Part of a small language model's weights.
Architecture: RMSNorm before each block, no biases in attention or MLP.
Training: a variant of Muon for these matrices, 715M tokens, 10911 steps.
Each number is 128 + 32 x the weight over the matrix's rms, rounded and kept within 0 to 255. Layers, rows and columns count from 0. Numbers have three digits each.

# gate: layer 2 MLP gate, 1024x384, rms 0.0881, rows 544-565, columns 192-287
# up: layer 2 MLP up, 1024x384, rms 0.0885, rows 544-564, columns 192-287
# down: layer 2 MLP down (transposed), 1024x384, rms 0.0791, rows 544-564, columns 192-287
gate544:231124146147118158117162058159149147119139131154106109068159196151137113131124141125138058174161111119120159078175126067110158153090165111144153115091081093172068133106150094166070216065099123117149117172134103121075108096133178163108140143148151207187141114135126132148135067143150145099
up544:135147059130153158107124158132156148140110109169119184096090078125140127129146171154092145126143074131146146079147138156141088093069143149157123145156114134089145178130162100168090159133104156128189156214139134113141059137179171106134100120138135185112123101112183139231025115160105119118
down544:000152143151142096132145174115101107125147127082144166164114054100131141142123155111106122096138152200184139166133114133149131113157095154090099143128186126125107068121125131106153040185076092144072158104118137157185172147122087146140091126099135073101147129144099138084172146089090138128
gate545:109144192158133158150087114186123122100176128120149107148133125148119158184090126130133149151093150138160111134067145102162118125108135133180154136143164122122175148193079122134135111145145095141111117135141154149078131116118113137146066147119160115061156171125135145106159165137182069176
up545:089131137181097148100145095158094132143130180214122124173180133141154103138152174139094201064151111104193093147114112079161110132113111173106132121117117188137112163129083136121162135104132112181184128098136090056091138138120076149108161171138139143163132112143103109121125152160096137216
down545:096126130155053099115132131139100114134142118189136138117149158120115143140143193124154131082113107109137074139102159102153092156168163147156100126076099169107113145066094140132133102125112128196147153121146064090111165135119067112085141156109062144108114101131119099117125181087122091153
gate546:103120124107091112124187114164133106099071110072081096045153086156109169124081130151143055067100146140188053162161115139090068149118118126135086090134134133195139082093159094129123209106096128114084148109145149115061090191088146096098145127159183149146122147096060183124063057155111081161
up546:103120123124144143148137103137119127119108091102069102113098098134136152133127167145143113153113128065149089168128129214206124142084150105178170092119145125111136085093156138100106185081066166114096157123120143118128079125102133090102114121082133115135108172098136140096134112132123099104
down546:103130101160170160106103168101129163125144145154232139206069162121152121127170113063062185150145113203085162118127145068125139118127103144083130156102164068127144169129092109163102141134102086101152119082128082210125113099119090121146077124107076124129095082164146149086116150046095158147
gate547:121108107171166178128121157125110173094153196166090112196099141174102116129121168054106114178149141153123124109130074134197078118123149150105082113109152153101093108136117150128124121135178156124140124123054044154168136136153105068139173099135185139098125116100182107095091102108154166114
up547:141167114098114045139065167073152137163086036113163179075169088146182112125140125130143193130102156162155147110160186127110146153122098109121223122147150112096080151108139071102130145074082107103092151139170185104092140127107143157134128108148109091095131107158072194130150127087136093126
down547:152189150104117077109086107138112063215144117081182177140165100050083145152141080175192118108137116114109149167122139165108150143140133096145173130124080097131144156088138133112152188089126120155112125137142193094155099166171157173050099129107106122177133148158132129159091123183108126151
gate548:134157138141147106119121111099131118151152147136122130145164095113129119138137136138112108137081117129133161100133138115144117147108086129146140149156161133101149130147117120135120124115119122162142120139158115123094141121100125123117151113141125098156123167141087110158144147121147147137
up548:123145138090114115143116122120131148119111123156135106121139142130123189148099112127084129090161179110127114156110159077134114176128151120123160137136123105084134131073123126168125148118124114142118149140125125152122151119165145129155124146077105156095107124109110118141134115133118146109
down548:079133127128132109174136162120112130134155137144129121128122133111124130120154087110116123132117120102140141121123125116145093104110141106155101131174144139132139156137134135129143110154115089132110096147102113135147127138138154117118116121153108154141148123159128113111122119135093099128
gate549:143164146115113145137123123130097120136180147118129171170086113096113164137124095106162135101145137096138111147140128124108099125125127167136139116146157134109160108123118127142120128103170131126093150160150134099141150178101130116120131116122096150116140131127166151112151136127163127165
up549:119137124139111139127083144143113127147119125166139095131184108078152129112112079129093109144177083156162124124158139122140150156134110126167119181087137128131147109112098125116109094104138130120148119120180140138126139141133127136105104110073156115115121132183101129108160129134150169093
down549:139137125139137128142106116116074116137131148117121174122111152174123143132131104128141156134140118141148119093139122141122143134112146143078111140162133150088140163145105092117129130104118121146133160171119144127156133150110110138140125104119145145135141148148110143139098116128114114145
gate550:113127090141160127114153105206100144186166132125095128172207165183124120113138091145124123148050104171162192122064144146140132152175169169118065100111149201153123161121145137057093058198139190090138123116124109147167080166163096148118087139137146114123111115150090069081124174143139139089
up550:133159138146088101152108127063170120113105130134128134081047090107147153141154167094083116139166091115139119136167117094124162105074068097151206116154132056115101091112128119172188194037090077137129158172126158092074177069086145091134173116125146152155135126132181184186155077087140087184
down550:099112165130112107146132116025151149099092143175128151109081128101223101149155124097137111126225099161125070165163085146061179127095041071182161098138116030106081130132107101163193170098106083142143160137146179119070188102098129114134135099079137177148054154132189169151148112142082107154
gate551:200113121184165052096099150109097152120146186091099172053108096172085106147184080173053120165183091149185173133133121130160065158153150102146133102107172154082142171144164155089100151065130142070150136119095197109090111172157177143112124112158069089154067149126054118143160104184123126091
up551:137147137151133135110128171112119133160119108051177170071140124088152120092111079136163153155149062088135143067122179147088049111148115104134163099173085107096095115143127174119090105160143106113114123108124122157108164097155106153162150148141106094087140146124071087155131125164167095123
down551:184096143185141091087125145099121140087092160112091120034137136162102113123153070173059167120168064130151175121135094139135069108093130145122086116124119146120148124169149134061148112150156145124169132111093173121091128170169181136136084136166057145152085148133104145177095102220104123144
gate552:137142122135110132133096119112094099114155156040109100159147196130191114131142124095103151153132138111128102076127100129104153130128116115145144157111101130144129163172093101147150127118106098166168092136125132139134163151071146134104059173113099152128168109136070148109126078103115131110
up552:130012136102116114108173091084138099082088096188146145077102108133097172084157122138102146116160127135095095141167169140188104203153108097104121149119103123096122171142136132176169157149131138137127156089131085102158171154176111132082143132136194120111135131115122059078140153118149116101
down552:162095160131170138158149077100111087099084136197109118049134122169102205134163087150112129140177134091088138133116143156143106210144133092134111152078107145100114178151102100141185118116153096167134130113139153107150175172209066156122157124148169122170115129096117118084147161105173156117
gate553:158154105117153093196156122112165128121093134080099103110122106144149130112176133057098173168077175105114105135078092073131113108120146124126154160149082130108205138157169106188121121118065171070138156136095159127083107148137134054153120109093110094106122098073120144130145141089249091114
up553:141165123174128154135148120135148126124110145076134113086121116156147142137126100103105142120087178146143099164114153098139126093107148144141114156152075138101134150151255085163102112105073119130158159118118129154116116165105136068139093134103145154171144105059109115108147128127210170146
down553:141121170101138184120097112155111099128147141143163146137117144099123123146088082163136081151120140200139150075162136130126109124111135147146130105126177066160080147115131160085162185109100097082132129107090119098146114107118105134109113159203088128125117127158131118101087109166052155118
gate554:100100183165092141153123061136151118152083101130126097166110221138067117224183149179112118104203195133147143159090163143160097159063156094199150132143204111148078121014121092121135158145087130141104076124093173213079143118059131175126101116170150084115113112152084099093160132126126152137
up554:112085169041196179062124218132087186114132138154191166151065161174184187096000122148149068116161029124104160106165126160117118241140135062115122098108084100095069180190146172229046061159114097100105123132115124067163094230143123084097106140128172105090131119237131125085080147139104088133
down554:110119110076218122102098219085080197084095086180178176105055118180196149070091092138115059070138073117142140114153061131072109194138116082133098090134141116096109183161160127220113080163132128147108149069106106101136108197133119113115124154131155142114141119220136196172119088168142107150
gate555:164109124144093114212174154087174122183173136097126184114153063159168080090138136082091099161165097150133136131065135146113095107107135207140128203176130101117132070128124075089168096161120102115126104130162165104134098107192141122153097075096075112114168092095135122079124093137125058123
up555:091123157123117130178136173068192133153134160055120147132107022119155077113136160111104148162120089132144169105139165227135050128110090195163152153170117100118095027168160094148076133123079106111107105134112211120139116146198123060159096101114111113209080122105049112094155147147166124177
down555:164123105151160142183057044160114147135151080101179152095129199114096136141114080099153142112076124130126176119124092046105170102148133083145120107118077248133116188111194141143124063110101138112139141089216032191160218070088157197119135105126128120069143039126189116173084041112130152114
gate556:091145148107124123122179141149123142135138130124083145111128181108126136181081153165138135152111116094133137144196124110118128146129138133125100103123078116120091138139168139128173115118138185133136122098074085139167185160173125175138111112108140150159188142118140099140109095165170126126
up556:095148129130142154121168130146117095191120161092107143105157140092105147137133095163169133154119154127090124112148171088137099118126182142141128103172113138106062119167141172112134113189104144107049138106098116101168146161145134165142140089212183201129156128074104078186147058153157086072
down556:115096114104117140140227087118088071117089137136116143082130106090072140161105056133075147130101161187124185136139129120189158146126154162113146148187126067139086105201119112180103134110112155127105149046095151114182132124128146073077162096208167207113154113114130147129113114072194155083
gate557:123128158109134126152075138157129111141119157134096108134135162136154130110146073118106148151113127132120091140119134121108129138093120146148103145133146112147102129146114122118118096135195131091117111138130115101174110135130131108152134127160128140105109125116121136103120131127152135127
up557:114138150063146146162108125125127138122161108095134115126124138167174129145085123122152139119115116100110113104121132146098137126104117131149115136091119113151098116152123130131142127116180141102114138153130135121167125110102126090125117102109128146099126112115110127136138117133119112163
down557:124105116107132139109142147151093154135127115133133129150124159126114138129144116132105137130145151116124159135127110134175146105133118116148134124138130127123112125142106136140137094149127125140152109118129130124126135122138153106087132159141113150128121123104159117134117152139128123154
gate558:255167195149075114160094182125156103045105123071100143106150100096120164083104102151155189084159142144019162111109104177074127071200058121105149117130146111156172166149061042158190207158093139164112137105098139136201134155145131119095122142097142120116098059104163189148199100135162198149
up558:027070073091148144124134108147133154187127116135107145154159166072116103182155151121115091121096098151205172160146125124155102126087181137135129147129185121100149142094141178078099087119173100073159144145176083132068125109121154138154128066137155155118165150158068100079090177104058107111
down558:255157178163078126153051190131151093062130138061089119082148098087122146101082097135163133119152154150084136113128119190112154070166076118142166118085146121131139118167065090156117190162081096168111132109084112120192152164133167131087125123102136083108096053096128164152172059153170186149
gate559:103165172178109120101102094159111130133110089103061159116128107105061153127179113132139169120155166129133150114115164014133140084166147075065100174086118111092133119088112105100121115100126107097130124139079118106077121153090159129111112090110182191135104116104125163108099146135061179079
up559:085138149129139126071062115119094152129071108135047116119163127195132151098202080128110176131122135117110120086103079067113169101156142065080116157097132137080127065106127130069110116096113112075149117131138134109093098143159141145126062106128152190072120105112064119109150111146138128110
down559:108119079106130144119162129145139110123075126145109174080106110110077128175078091098125159129099143148100243130125106174125085148167090153149140149112079172141073167144110111172088149101137140110178188137160158140138136120089172137131108157161147090143183134112135183143155135127100142127
gate560:209118192105079112143162081056057113139177087232121125084172039089147071121172080064117137098134082184085151111130181116255102154252255056126068089159220145171144189059135074248152079135172104155165099214179139106223108113082100019109170211155173153160216112130150156177169091070175106161
up560:201162118076073126172161062034035143097145064193112090052151088156179105149151140073094147074177064119075136121132219147255117129219253058131086136151234156170161155045186066255135064103111100143177075183151118107211154107103066055140112161097140200147196134150124169151111121063122068121
down560:123104091128038095120141072000034125255217091144196145004122139130041108127135163185207122139167066111146142079112172140218081145144144164113055206196167214155089156141255043184125028098118099120158139152132162112141166043070101066171109144137091073167213131119049169155089083085050000222
gate561:141105101154107118128158116128105126148106113132122109157099107108089166141113144173149085149094114116153146142103115169146138141125139097110123146114123134167092111090103136099131157165101146094118132133103159145151141115134120141144103140102133134105112113138099137118111109125146113128
up561:116124138122143112122108134102103130148116108114086136133151121170103113175167103138137154097143140116141151145147085086110134143155117152109115144139155107150152136093130133108155127125116111098158110140133164137100110152129135151125125114127081127139108145105129081151082132138087103114
down561:125129110119129137112115121106127151165119113101133146120133133161103131153126147124124140132104140139183169112133132114147094132131130130106116159134156064141137113117152148119143124138121092100131137123148130109107141142172132108107124121149081097106131117138130106102102131148108099096
gate562:145149126153144122146133127134142116120101126111135136120145105110135111115121105131104151130087135111127138123115123125151127131115129132144097106131114126133137145117139159112157138124092109129109151111157132141127141118095141135103104150149167125123102159139115088101118108114104070123
up562:106093135119082126116109130134130130134111121127127125114111113151126137153126113127117112125107119174130122156163119150103111136126109155103111124093108090124110112097118144129134138104140152105159143149156099124163131126130092127112119128134116126114138135124157132148117114111132134145
down562:149169108157085122137140124126139105127102116120103108138090130131129136143158144111126080128091097112108110122099068104109160151088149157079141123127150136131125134134137159134129130146145099135130095149147112117126133148125123122099124173165130102115126161099138119128092163121151123159
gate563:105105137139160088156080137116156096131158115116085116151148141126115116106053150156127096158145117098091114140179149163075133110082171136131155166106099131161142186166133114112159120150113179100096127192143134101127106165138122177241049149099159094189131133134109131105129135130152153155
up563:105148099125088080193122154134129082123132127159117128165136123114125091098129110132155104156145131116137082123164129146135090100098121164147187147103085151148065176153082120132179127104090162138105134181143143124120131095114120142160042113108124066194164130150150129181163172117175127139
down563:143145070112147110140134092138137110149181130122111125104151124057214074131125157172152117105119132104160142102142189136127156116210113097110081117061125122087096121133162106127092126107079123172113144120141189097088117097117099117057108122155130139079133122184105138157147102127172136168
gate564:161111125134125077141143106163121151139134137114069109142114109090080139139181159178125141135125132105159159204125121073124151120072097112133146072150101182144112133161134086094162119118041105072145140157165152166083208133132125153169167093111068113129089138143097112202136089111066121159
up564:178171131127170140199095103166146114171141085121100123104093118073091174086133169114104158122145147148163155196112142110115183126118141105085141140142092182150140169136118095111143092141118160119117142143136119097159131150145158108142111132166115143113156138159131120142068071152083166097
down564:134125122129136138149122116112135101146177079156139108123149141144134166100110162066108128103137180132091109111150160132105129135174122107089128173137104120132136102153127153128094078115176151169088159093098108086170080125134122134126112146136116093128149149120140161145103097130088157124
gate565:143104135100105181186148106155123153123123166155150113101143082100114128115136080153138101166136157058160153099131153210140090115181151135143131097133160130084149130173146167137133136091148133138086115088085156149075139056084065144124162096085189210156117154124121144108153147147175129099